Each number is 128 + 32 x the weight over its row's rms, rounded and kept within 0 to 255. Layers, rows and columns count from 0. Numbers have three digits each. The size before them is the row's rms in percent of the matrix's.

# k: layer 11 attention key, 384x384, rms 0.048, rows 216-247, columns 192-287
# q: layer 11 attention query, 384x384, rms 0.0486, rows 217-248, columns 192-287
k216 068:093065144104140125118151123138159126121094127114128138137104103111098115140150147060115149191119177127141105142178164118103114124074142134101179129079137101133137156143118106094112150142163118057173084097139171142164151169051122092088197076114111108192163098122121085134151129170131121104
q217 062:123131113135106100110148132058123126043106135107133131084143076170146139116150141148100130159119141180109156137134162177194147105121131135160173113146092125102115102202167127053114113151108145106159140178120184145146126077097100097100176147121141136093187153147068141151183120156125075118
k217 061:155164082145116097110164143187136162139126197141183116080123159130117159103138149117125136129169114137176114078119112149214120077147129130123126129085137119039116146160158161082106149149136120129133126110171128148136165115120097168075099109110116185141147176150124059158108107162143071138
q218 079:113117111141177136145166043102163162094170127192122165145136157166077139137146122137121105108105168146108143128167125090071166101130146143093110119164158096115137164197094127144190124155119110143122126072112142133153156155096143119161120146093118170120086156141132161253074133166120118159
k218 075:164146150136115096133124169153124115105099193082180152115151136111156165129152132145171151108095135113098132106137146062077171133131149115154138096118111099098125100159102127052169151145135124089112074149087114096157147159127094187068177114166144155102172182133149115214116102204106097132
q219 064:132088144102122074151132136137141075112164198122133132136126153160115119145105129143168150126094114147104169083104169092086124133120066129091161114099120129125123114193151156104166095116135162170154077196124129068202126127157059144101128149153128113139122158089101175150109162156132185133
k219 061:115187115195151108095124134112134141191159080143140173143115108109115139135115140074128089134107113102079140116111179163104118143150112073087113145103167156138156159167116098209186134109064135187070117150085101158151124135086204186138127126108148148120124165139092076148143128059187159173
q220 074:129153139198162135098139158139083065128144089050174119090140121102190146124166132146151135183153121181065157148128150130140121058112155125146188117110123125116123146113125139123172179107168116169177072103156165152102133101150109116152152128082155103127072102182180124116159125143163105174
k220 072:182100149124087168181127164103112107159155187136096093125177076129128114128172068134133079132101162176161107141145086143118153116172112146139098123145101193118149168119183166127052139099119113079085118132177074145113149146143123086181069188128154114154107153160174101179076122157112163129
q221 089:146034170085137107145141156065138079107125133081121123150054081149123100089105155154182130064111095156159146081152159135147067153113066100125159101115142137111040079152115102095136159106121091154135162105187132076127153064147112089108081146106139140120175128117083181198165102118135108120
k221 083:128128151142143115086109167061116091138121120115137094124102098188145134123084159087102124071148083143155144104152120089179173092147146122120186132031111101120152124109086178181163162149109153175094195100122084121100152124123084138106088165164124165116134163146182082072152143123158117096
q222 084:108092152145149123167171178096125193110093113142140124134098133113142081104141138156120132159158084095123172099162159140164172096069112147103148190136118141129215122120130173130160167103205096088093125113194064108169091139157105097099140076115104132099124043160057113082170136128123176092
k222 084:104159096142121106118123135105095164091147074112138192086127053115148125172169101111143138148152168111125110173202176111144144153148082099082171127170080132144123103158121097150192166125094036147136148114150067106115102164156101113110109122107092144160112077135190187103094108138092143111
q223 069:102108106145129105166174121122151172105099111167110126114121103128177110143110143132175153145142157096154142116162141148190161110114114148131171154153198175136116112138090099151160167133178097152065108144084078117107084172196131125178144087123091118108131066151118087088114124125096128161
k223 060:097111153142137113147153128138146142144102101119112142124184100152159080152133151095124143139112133116120116145118159087082141168166094090120113083205135162151085112149101133144070166115120076123097157111111111102083137114187155020185097108103067132096070136106191157155092146106061113105
q224 086:077155159067180145116131123109111076107136098147124135156118111091088146096149092130181104150131127131119163130126111090101110139159107124103115117147104116152186123108153184139132098144200156142119118099168145144182146139139103108176156169100135158154160128137177135076123144138126167079
k224 085:130175130112096114136081177061110092077136113138165122154149090114129119098134085142136096092134156121047124089173132118132118137138124146112059064121146160116106180170165123113163156162128128067198080148183113133109135096072183140153140121128154095123158134114115184111144091176124102109
q225 082:158102118091075175177144115039182089170071134096161056057124088112171123125069143147124137146185101129175122168133132119189105161112175133095117133142119170095125093114117128093074107164122090152060099167165114140125088112118168141146118082154111179139168051114144108115127087110134069149
k225 074:112072116117115155139130183131132126193133158133053069156121237138134169046171114119135185053161098139145144095092093110156169093126143136131069140136075095079068115108125139082120120159108157110115117096119140175102180088135111162126117112149128136130107174113068150183150192156129145095
q226 077:128144148063152121141109076153125119071147159098134116142157131125123097175147055099117101182101178128103125112092123141126131106175095103107152151130179164123125140155166116141135129145141162160163113201098133117160109157147098119177114150156148128156189169110129143074084219163150188142
k226 074:130185122179159085151120164063111103099130137115170133151078141094130090158091181141111030174123148128162127090114200186124130143167113132113079155144176225131085115170189152162152128069091143127111129187161145163189083090135234087187113151108126104091149136057115116106139104118192153142
q227 090:128112092167143101163123107108123115076064131083129133066226147041115088193125109168132108131094178146145121127124161134134146147167102192109142155129142156114164226127142167128105189157093123132160066109126125122110114130125112177177163021125099156117147058145115110145133191109203155187
k227 093:161133110165120154182152126126143177142085153103105109147125114117163141147127153113110139216119102087084144145161125131138143166166131111111150130154157156165137135122103111123126122099069105111048130138152114095096163149108083104164075081109118125140186060136139126134081092139184185125
q228 086:110121131104150128117171168063114131151164101125131089124098100124132092131096136141058145083148113141130073122072083118183145164104148164149141123174103129186105067088138075088155118075099110132136132137167066128092158161111177125103092118149147145164134108123100136134209094087109058109
k228 076:132154170082104119115113086083133128149147107080062124143113112180120050150101165123075202075162118152174132125122110143152151099091154130121131127118059158107110122124139115081119117164122128141152178097115074103160122109128100107132160092151135163135093125124083089097164131126156156163
q229 091:186126132106165160156120142111122122184051099106147132102130111081175175059133155112170104162153107140137159101204182124173121095065118122140171121147157148107143126153099110080120170155121104132114098117127147123134130144194169172164074153130062148098154071142084144104121138159109127231
k229 093:115134154147081116141151152101112076163121139151094136129131108121110101127127072117120105107105116157071097116191114026188164169122073110141115132103108167108142138171149125120130175134153113060133149100169137103094173141126087141084078110158096119163166096093169143161063115154132091104
q230 068:110124180091101139163133145059145155153123050102089095125114110128145149144082150177123155106144152144152171128090163172140156127107132069082122097185117161188135125091171106140213174118120121152050115107143133100168122091136175055189137157091147101159159125115084066078124104074090059124
k230 069:165154135109148128152121152122149119140124125100154129168115101161152064101101134096092150049135156149097148141101081126152200122117214155115122144132113144097196072142148133108082186130056112139079095137132065085142161087127148108173102131137171155131142119143143182120097118142109118108
q231 068:131179163135132109106111126158095103101110097104117128186135158084099116122151093067109111151095144092151142107148129094081181228170150111066099113114134143142177169122152168172101098132157132086151122165102102141144142158171145195111183159166146167157185094111123095082136135088178121109
k231 071:110157116104215086117106135075066097087151139144144141157107088097128115171161151119081117171141184121110131147131157100121104120116120135102155095091124100132101098165097118105151087120177103132184122129106107121146070142098159129139139112145109133134159076152101137060155132159132159061
q232 069:122114083084129131134108162121164166163103132201127124141126063113084165103070118122167126097165126070133125135099163127188140131109133134114169142183082108106129073129165178105118112146171092145064151113130135101112172155160121119148089162112077137125176153100177143079132105103056113099
k232 069:115116158138148103153148173129176147131190108158096117133123122148138152064125160139110150042140112141093163075122118083120152102099111128121081107167097081118117116134164106094138151110083138117095092137111122160070135098090106150129141127139114105146138145116108178167162083107088125140
q233 088:118110170094174170095122187164116069079115089141123158095134122077061144113156117117160127144140123108121173066129146108141100116105057134150190151164105143141146128124090193098179106120215170093112131079140101092135138155166113170149144159075149142148148126195182159116142183170048145089
k233 085:144118167120123153143146155114129122099141074130159142099158090055101108118116059090123140109132096151021118114123078082126158107175056143129070103121161137133097182150115121159147139135139066116131114135141090128109111156124136116125079095099094110115096140103137183094145053122078090103
q234 076:053111162111129141106164090126107140080130111169061109161137139106116107146142141084134114080076172150111185069200110124125141138124082190129096109078160144123098160166105172136149105164073130147112198128080096117083136199158171137185143152184187099151189177141129142124087126177064072089
k234 080:106154161110137111152133104101160147133073129067157158120167088117098093130071169094076146154105132137127159133130155164136144153156131081095092093134149163160116129210122110122120097108188143188109148086109089104193148138133152106138079090102118162080137130113193104087145071122101101122
q235 069:137105135157115114088166163104147122132124100151133102116101121185183075092169130077104147096200125150153134138174099155159183136090077163131070117121150124087106065103096122142139088127122109111085178117105117127105107100152110084120116150143118058142145137186127159164128081137112081142
k235 063:138125118117153118133161073158121147131091145128183143103161159149106104104154117159102178123120095106180159116131110159168126141089124123142148121127142158141166127113115123151088062153123169143155136094166123124159127122178141091141116161115049179154086192127140138041103142122086090130
q236 068:218206143090136127161103114173110097184141166128187129157156116152136109137130118139181136093134185097087139106097169115106134072106143131090201121143141231119111090101125117124075133116181143140141043114068083162169124069146116169146067152154092190124099100151137089127148154155135125211
k236 060:100092196120139113114149138133132097137129121138060039120100112092106121111111110152158126110079098134101051122150048044095112133126122149159078109107138156110141109142138111179100112118102116017138142071120129149100100094124180128138087145164142062120115094121087117127099099150132151211
q237 072:186169133156181206123179116190152145111121093125139123102189177139173145144137091126168166139142184149135126095202111076096103088114143122134150169076167182117144105121112186110133151130123113141094118077100119163139127101140160135225144148126179183159112078150131089114071168141158124254
k237 071:169064169105112208159118146135173112112083134093151145146164122113126138102187118128167081133097122111125127081115142083098118173149132143138080142199148119161124104194077110131114128151109131050124069088149176129139128123147155080145154159132122145127146121116142113119142122157061157174
q238 073:162165132167199131095138149116088106128183161136127138106141077157087067104148121184162143081127158140156097071072155128121099105107066138079181131158120155183138053124149121073136118127138128079140120131097071127165192071153078120110098147084215165153147129156151130155162129107148089122
k238 065:126104200147135104150086164108144113068112159107121162119135137153140073126131096151113120075101129132147168161075123158122128075179071148072111123106134112092095173182133129146120173129151097124161128109099106114160097094095112181092115104171120137076140113148096124121150145120145140123
q239 069:125130118136185174084166164107133138204159121074126116098090149137161105116114132140162143153174092194082189120112132159153115074087146119136133139110082181126183141100114098115147121135119174149117108137201082158127143126145082130134157143149148133131115143102141100114130104177131070096
k239 067:096117136106094154123096196122157146129146144084105150116129163122100104113151111122179122071098158176124095093105122129093133129157159134160050168151107169076100138090188133100093107166088139102131030099192170129150111083147171111159149139136106137097087198106097149112126136115146121114
q240 083:116125092067109147137104136175167141025095157153160156085148118198126109121158116117157110176129187139173117127112150143161080103186033082163110121090128115112048146160117183128109091160135203116135156163131184073136097108103089114141095137142103103103161168170147128130159185147113147114
k240 081:139138084140100121174162160185159148105115121173147106095118173117161158110147133146158098200157054083176126073125158183150109149197108143174165135108171178101142133112118150134174078148160179126154141134150182153144154098165135074129141118106089091104105154120169128073144041119157098143
q241 090:149120130130139138092141184106122126151180105178150106149104092188097156088184128124118156118159129113139098148104106132143064087106147093144121118149106084109104089100089121101178153101169093137093156078151151110104170099098162046104096203105114138131095142143179088142127053136129078110
k241 080:172108134101152110142123170147107080100136122103137114106087112160141157122153093142094086083186116174210121126131131159076086077057137142130195071102055090100111111114099126157146132143146115118150081099134084127128112136126056132099146198164117132147093121145152145104162147146088096142
q242 064:138095106095129116122118095134131160124055058066152134114097109130081106193089156111127119206178176162105103133104123120078090156179148133147134176182157076096187156080154163128144134143142113105145122150164121125147092125084105115130147166101113126094100077169127111076159158046149159119
k242 065:177095062175146097106130157133130152096173143172117105117088171129171160172099130110122082139120089068104116116100154127136101155135109143116132170182124115105135075104155169180125158075073145119085110180176203152096126108079154109163211157135150167176127129110076167141137162120183154127
q243 070:150100105203112068118094128072168112124157159118134139127141145155115153130095121151084160098100137147173126136137116178169172161097100114081183135173143140148119087156181021161162153133101090098142185068130081119074149121076139097142124111114122144106120131124118119138077098154108138137
k243 072:096125127094135161111107106139123116122105135149156159081123129189134112076116178123143154145118068056121177166099082132153154129154134134113091141171180168160088085145094118189142099150092034175101175138067121113149182147191109107081143159135098115153166125138145086165137150110070141121
q244 082:144155137078092137177164138065157087055159136078125083097145122138158099148089117067166115132101175156153086119104174095146129102199134095184147107145105148164090124120143115090112143105111110207133121113104132138140156120196126138138100132087125136145141148098123108176132097096141102188
k244 079:158151149153155127131110123098155076152122140086059051157100191175151106170105118156127114096124142154155123101145123120124164091145126126111150131114088099100189109132115213095065162096065131090095153129110113122133125100109159096130085157115136072127162144094134092100124135121135158142
q245 084:134140109150152190083157197111135179107177134133162103061233110169092084101152125173146106182131113208155089129128117115172125119149111094116155134088077083109107112108095123073136206143113157115127119129126128113137098101133151129136170150173111130121127120156172038149085088121116085131
k245 081:128130094150063119184147147149123146113134136122114134122160093148196125126170151107125126137185139137140093150148203167065085096152153112122215128142122177109136160102121121075118112120138082128189116104132159121116153125125115078147091103101131079154115114095186148087138142123117125090
q246 066:123088120127124185111142132119180117101136066121090094114157100165061167116135152192148126123117111077177151085136136158203099126150098051130125118164145155133076153161057137093163159178157140071057203103129141070083175112100170110175108181025134120164154144157117098161107096160082075065
k246 067:111090153118101122160130184163095111097129139128121122093121112121129142101128092053118162069124097141127128124113087118126141115139134135185117120110097115085126165139137181070123174139174106134111125099134146081126192118169044097058119102144106102105134171128126173139190096163070069026
q247 071:136135143050089151159119094075168191121117120162121111154128079170070090137131142163120063157119109118114108119111144105101147183203149066115088116162124134131128157131101091152105174124150107152089099135139125106181075098099160098123110138116074153087123077149152091129127081075086153124
k247 072:123105063117100127151144097160112100076147116187121066153082156173195153158133121128149126053164137095112137096166149079115139135120163120170212112116053091044132101065156180086111108150106127060096071109100204094092131129109131119123166182122164093179156164113069150132094176135124104085
q248 090:120075163131079142139079125078088153183150153147180126152089059153113143107149175144061153137179044150142148137105120092128150126095124140163159128116115039097125090134106107081150102091158089109151156099175172111107126139078113089075134156117108125123118173141183191136155080124107144080